Weights of a small GPT-style language model, trained from scratch on English Wikipedia: MLP 1344 tanh GELU, 5301 steps.
Each number is 500 + 50 x the weight over the matrix's rms, rounded and kept within 0 to 999. Layers, rows and columns count from 0. Numbers have three digits each.

# down: layer 5 MLP down (transposed), 1344x224, rms 0.0551, rows 250-277, columns 112-223
# up: layer 5 MLP up, 1344x224, rms 0.0551, rows 251-278, columns 112-223
down250:456479522519474427567634426497563590563540551520479468530529591470389468499578520424437485468544528623491560507478417544425413470410606600505469519533518529523503538434455560486514442550474507686573532437451509612540479527465366451521610450510558562611536481548482468485500493588597462515533631487483414472541454429500518428526515568546
up251:476548475474569477463483491326526454491588504503521427522409522482505536583550536434488481531459557644406495406474494456547497496506512420379496570560500497579521455520558467555510505448470585514517493448576430403611453516455502473521466441453410472488525527556409506578528507489477506473465524468454560460640532424593490548487593566509
down251:617410508466468503555448498503451495463579506498536526486503595475454477554551469624439523513570461476559519581431477530450516513529554458528531497516509468543502502509483528455433514591490540475474378485484441455446520549566466473474547545442579443451497558387519392491448523480541650503366480581487519493448545557416457512532540403430
up252:567437589578391539427506584529446583553427445538522510428514550451526409483579505483483535479530496534589490612568470578521439496457506503495506533481656453459481473515513573469516555545375580516429438523626488489478486510590484445485567641539581519566475489466489579481512504500444484563456431507508444444566537538472548537553455432542
down252:525561443590477528458513502546443529549534504480487407447485554548515548583563483457505576451520463622369532577427561476430513434488507477480419461434627526564499471574515521517624467540563408466590554524508409557492503452424554460463512585499528520387535541501543488548459496582426515483474552476553481629488512445533443413478478480550
up253:492474500494494564547551502496439435544457509543415568539528538530482508548484496457620504567556522456521535518553537632501565497483431557482491562544480454545483528522444532527461611504479504493514535543506505506544477476535480513459444451453301519516484509498509395488550509515483446488557513536541504572523421511486473527455496636369
down253:541421438578475428492584424475522481451465440526580524501543481488522515482493505501485529518552536504533583365485480476514494466478545507548471670530484537487480524508542463584546473532553542559357548457538441662461554457524459416505504532559528442563561523526570489501481531499520473496426495485546422485515538552420608589572498545514
up254:509475484527450537418499513544359516520414462539490600534525498489491500413580490442539516504513508552502591451543610521475508433546571566540586459493483520526461557529509448434555479496504513450523543555561475482448490485477501518503431548517540461478524516417562404530503595518456459493548473463533535453562592534506430483446556432454
down254:408497586475519468443445504465546538547508434426529445512563485541512473507583528473583568467565448531485566446496443520463560449474547561530534580428493507569521536580538547526474529533476447438465502500514504534495530489528490469505452510426585476460497468516477504549513464463554518595476555505497502511441589470536481544525462505520
up255:497479459523481497539463440599487616531498499536448494553526492553445388468527495599530509463386463472513520473491394645466485527497469532546436525499520543462478492534467464468523492486492478466438438469494499574547524565455545555485509549546440430497515531387549548567492470459511559504521494451463467518453454362466525571523481523588
down255:509504461487594549487442453523498401488531457532457570465481515523542547497534618460432503469431514462606600390527486532482549500530524461530539471518503423565489485433508527555452392483503478511497436531525456469442554437600512451376575518549478509525519478519449550482546529452511425520521536522514431433551486512473499617493515440560
up256:472442442482527577609533473534495578551538451441427491477602487567534538461496522472553471467376468473511540473551458395515524463498615479529465388470557565478527527533438493543527520586444452531505491502434537477491496449426519502548534438461496517510525485489505538436520519473545535569506500526542474537493480558497517473481445537535
down256:597501549402393530468499473539443474468530419609556515480521422517505420477412521609472598549540442529470502484583493592492477461500527532494474527462469575419520521573530557464455490479449501512430447509547519485457459531523578459516441453466497512496412442481555532475480545493461556487507493453528525500493532588460456492513468552602
up257:461512473512517646570532510484511581443499480505446543495552475540498493532465398626517407544587483463517523527462472493439477391510477484468382489437582480526612501512435426545502537509496473466569501561534546568531452550568420543455500527560493504529504456507509454501441460448508523522549413550524481529478549542482437534479601502434
down257:512559547591505512386591463566554482528529493515526659524503538472545505455421404566552464457437538470508446527506525447544472513465492513522460599464574502481535450497496576473455469547500533544584562529457424514520563497519446524531582612452491521550522436602517483481402531515505494465498455469538368539465489482520516500525584518542
up258:396556529528540551458483520516592474549455561453476565386557554481480468514511456453531523533493523552515566537409466513476499483493492489474481564459487469509524508452530561483488575522443415477527495443560570599515525589438444410458486554522491582509503467483460512544418449520417593448459550568498477492519554459572546493526509438546
down258:438470580475500574540481492447489534534510566523451523518441476491477433500514507556476424558514456455467462481555481406416418549408541549445524585511393494449479489543384551424477473512492548528482477543546545480530453520493409450462602530501517511482461471417517490447438537627507455508508408373518510425421450486500384562505594475495
up259:532452506467560524462528460568450520562596453412533503437548527525572582466546411514459517466535559504482527507430500426531567505519501538530499544531433554451462546503462467489415467526422601525615480487441485496494498472647438482584543459492418500448453398512533442478594397467454493485582546544445547502387523531440563486477455598570
down259:432463421506475533427478590457537528481542443491440509536585541457428582486587546542544486424470448463474556518483429481530549573506424513486531439537572470461577556502439529547479385508503549474547566522488543517481570519447430546581539563465498568482468473546441455525484465489496476520474459511511563437473503567494532524457461523530
up260:549425537530511537490507431493544421540466535569551489467448554577555522574508547465523476465556530517436446475513506427514486457526487475475605563515507484479507491502530436428527538487545538531482527455530553599613453477537486492518524469515483422476513450339460526500512512526429555551487476476528443552536508565520617494452512551559
down260:490488490365540425534554506559511466527443563500531458481516484536487524475492448522457470538531549448538490501511544531485517496501504501551501475523450460496471492525500447587477476494500470417431496583373459520522516557570449526544492502485549509472462540518519503435437516452455524527457537513492591500492501431421499534459551558512
up261:464477475553363432497412483509488522358497528429384540427496579464468445538504416543510448511508559547500595516435562446465596559438624469585510575540532450550480499477525463435492435578519474489600432541445469524499433510471477517403423493528497507639599526483549447421479560534516486581447538409480531512469461467492473519473479415475
down261:426603486478522442500489494606519482510491521561504485442473540476500454495518484518482493486444529492510472531432423504520467560511493509388486401546497505419478453540465485519481578461583507537496544564416499528463522484475608479483475520486476568483465556465495529447491554400421424443520538467488444424407539461632456418484572579525
up262:465527455437515533516482550437402495458451557479520520526487492463394489546524539457472474609498431433504536488474544595482537451569379439447517466485479507474389579412501481492536496474470526454513535447481427522444489477501436438530491497490561421518523542506498543561511517493483642490360563598475551506470508546563528499499487624503
down262:456551451509526443523489635520523493541496482545446541555569601451493651470544452555514479419520567497518413489509473471439536484456516488399493508454526511511515472513574519550544426548469447583464452410501442506508506484439495570545506465511520523505521483447526432444519447477412478497527485483465496555522503501409507421442441512564
up263:502529485535477530458452504529492550523432461498555522543542467485473476459539497484544438540418494556497463585506541527549542473476479544479450512562495442524574529502590454433546469483429531495591441605476597520432460456424420445544442494466527506526549477457565538453570420507497433543519563541477479440459544431448484556506547547499
down263:449475469471480497515450476493547535432546468566459470593508602451443479581498433481482491428560450487517506481496522468439594486544543510502502501500578478428462495463491404531505484412526537571497442466556502417540509529505462552446506521516515557491490497524454502486403516575508413541492456537497491491504533503544528445492546393478
up264:543481474469447528489515563507405480555459463458594519528533492495491445524486523542486554469503520541419567471376389515463515437468528515564489407465510449444539435488518455545499554547581478486536485476471515440392425515399417581507577532606486497568443482553514436520398511515501509399496504539607593532535557547564416507667461521536
down264:492560492381519511436495443503603518406536452528508463471445590466460534615611514508528441503522516520542465514580580554519515478561403513483442501506522498502494479475440463498540512490447507416493425487471515456501477490570435517473473515471547543530447505496430492457535504536529463597487469533525511459497473499478566426464549481398
up265:524424591493623500513518442448569466533530553387522518522392420473482552583453484415422529434523462448562544549417476493421508564554535463429416462408588532417553554565427450496401476476404485585486596524627520503481494553501588499482594420510587485474473459573431442435540609433460461555483541586618526425491565572549587478395472419514
down265:435492386471562429427495532524414504583449480558515443585482519431466471436472510528443450541614513426553518521458459564517468449516628561518523504432545550470512412529487554479434426543549518445450500551568441625354663533435398376443467513444480461522560539571554398524549552483448503471506474614535521512568526560489453436509584413559
up266:485465509549472466600571477518496540434624536508551589476503460495456586440571518575517562570539560479457454546468432566485430449407446575609546567523453609477453581482451515524542525493474456456575462524486510490509548450438542470445440525460512507503474478583540539539491439538501462471424528515543492604499593472550510619483500544539
down266:454395548577472441492496480481535574556462473550551445555581459517422395507448500509493531511436449568492505545458509564605539500430481588546506483561443519542425569587397519414475474556534486489536548453349538537495455390508420505527549508559515595548536430517490440435508601478470555479534581531511498614448365491516553422485548494475
up267:467505487427502502438567516469500519520452497443475458537627507506494530404465451534440499490487536581499476506495535394498461471494485522536552524511580481392536434483487495532365457447523501507445545510500546504559556443491475569500480516561446547567537510450475550574536485557455522551442517465421548456477517463458535491541432445514
down267:500554531508520441588390457550388495490465494569526457513577452468467499408471484565545510491529535519579523535502479441503501509503554484492455422476486477538482501453536448452485538464477514447459508542556602566517559538588494478528505480472542473552526513509547491444489503505485458502451488567513555483550448455539546488526427489427
up268:541481470498410487517382539437509524478525456478373523479559444416487524460457502466469495484405464560597481547545413504477437519458506469578534476541449527521543562504513522437515441448481551398481411434450483555463448460558567526496482563489456488504479497426575532542554476586474545431515472437422489510511544557503492530487531495575
down268:454542508470601521435521482568493490547489496465588503524510553562451520526487445552475464498491490485492540480483537531526542486510496520464578462486499516442443470513572515474408642492471456510481450495532474462410511584509380549511569516464497522482454542476542478400514478570513458554460480501583559468480468438436535429570520549413
up269:494596488500537598540546495493549521535497384497515513515548524452540474537424506405522521476503589510465529470452445360433532525471422560520525569463469417499532548395531630519516469491408353541548506490499464411477488533487535577486545538529455513401443430516553538541528549568487497512513543456569531496517532496497533521524484537485
down269:506487445434441511541517436566440525509478458546460466439532511406466471554490490541484466499541627480523494490490438418414472464653473544490559524496492447505462501473490489491452475511509467510444515463482494496427543468504472494518525531492545457463450446556482477453431464504475484531434548544553558486534519586414481561541518499467
up270:553499479406476485558460462501476580496526567570531412586504487524513470496432460395555466626421493463476530408506487485541481444488474559426527506532571489506523467499495451525474498552479544531522520489514561525434538603551496440491511432524497495506514440528454481499602491477517511511428521454491566496479493521514489511520456489518
down270:536449477519473509505520462534448471565471540451536568539557456493519520580537535542469426530483514494492520557592556428492490528535478516554601548439451483403561524405446484488531510512495594558577443520578427488520567572507443462426512464511403504575460530466473481551508491601540522407459475541538457511473383425413466425528448575590
up271:640559469465431459537472531472442507484493524465527545486512582571495457484427427439535484488554447592423438567560586430390571479437484485445549500528494477528548456490467394503550516479500488475433459476539450425469582589605432561422484478436439553548547508468507510515571521485408511457504526526518496513631568494427500532478507577547
down271:544456451452519453518545525512521573578560525527426428437434481501524498453481635571577471532486510468527475506436504481543458528538423493515587485499477536447471404553501443408541554515485515492509485496556495590426438527450494468513521619561520575499553419503527549589524506540548396458450448479499408546458515425452493509513515524452
up272:557540413501532469574326435502570498579484501477612480534428591527482451524539555503576472532510511469507536514479484534500517454463434436453554549520504393459497456502418513456548461485444505508447599571491547434491483466448520550496466455470476537529464468567467530485419466473460488523553516489521480532582575501562423549510460445579
down272:532554500433417468511575459503478475396445545549531509456504502526479487476494501518366471501539485434531473422433542478484483465477523457527565473452492446493428453577434491532521571485538398428476547574479610526500476518488499480443572455508533539523487507473512597521544564508504538496491482432511488484516474405533521517583530526532
up273:458588483517485531494536565467384576599522518411513512406569427478473527567536514465476533478434588541506545576488507529493563565434525505457541482510469498588454463450544477508480415469470588350452499466535493479522474523450620505559450500618462490496558613454551643502459506476351476434535545495484487475495568514410580481523509538550
down273:453522405488467604562530595522526559456424509510426386347510487423533612549518432529472527461493604496477554571475512519470459498459571472563592417476508541491419510574569531516498400502529622583489485497528528594482436516499454454450512510540479514536446514479539520613448616466494441547479496595433541475470637584564436543541528481519
up274:551370631469536580509439516439537549499389615500524440416453487472497474469512486517531505470455516475470554526495566469437477547493471504500482484556509424544435546552572511454427418488586562517576531454406506529480476578452484468448524490451492508484441542425509476527532570576537504486450561540483511510465494474559443446550511457511
down274:474440436464573542448520552408415551475534526491514587437458433415507497531429438506513613484558481517463439547552572473520454458411504470444465439571524495558569554443519530546411432493508503510503540496483535601458491441544454531423476529472363531505547538519449528587408535518489559464407448497450493442577570548444604484499553534472
up275:460512465471493434381490522455441399539370604595485509477445494586465463507538465516564540453449488423558484384451415455517548488494620525551542452505468513466529529411539571515517535542587542583398514512486537560493459408462513501441449531479491532533599547491499498567539501506456535414466502385510477400388441449519517518514509527516
down275:459532547534577467445455469531513451435470485453576547521548555466431466441523531450460574450438535554549615560477557461435481529509513484488545436514528532519459533519502519495486482523423433546504432491487563433423462586455406461531523546476552473443409488490575500476483497397411455497561459483470458618481508475509565429504504538502
up276:549571532427542411496403539517421576413453428483543479490517496477459683534463571520534459485519434486538591618527557436621537467480455450516551578465471460470487568415589468468487522525372513512429597609524471524436441516537508567532434542501566555526481485524503515476516525484469529386493522571482507456543575465511512399515469403604
down276:522462557518418472534472478363445515477531472496480466489526549463446555498394532549505517490411430437536390555507526503542556361476450481530438537449503540547494506477518459561516484513430505551491517526645519516427531531362423506459466526459423457431521461539527595547407357552466531477566594499542590433548508500533452479421479491600
up277:569436457536469480480561540472480477512454571560482466549452516577525537510475553558568539490475592432495417552488454502557449496540468460517601492471525494498534486401531459458466482500441539531440439512466539474467486543579493425470523544543438417509390472558499556427519491540512523474490495577449598444514478486458515440466581566549
down277:445474444463582429516438457461524425556420461502507387519547524585538437554567537494437508541518426510513459510566487529405460421390550482460557598420500577442475535527433527479478459452519421424491434494463475560481539531485512574505536463445418543541427412525459425480469528501482583467447582498510544518481479499497406545446511418444
up278:484523511448434516501497511518523488524410556520530575451482529447522564423552518489399490417472599496408472447597434499432520511459501552457453563571432527532593451511537346563481475532563481524635448551511470471612553542502457553474450567534479481517569460528446479596546431475568539526411496500431413475557553462529558461512474540516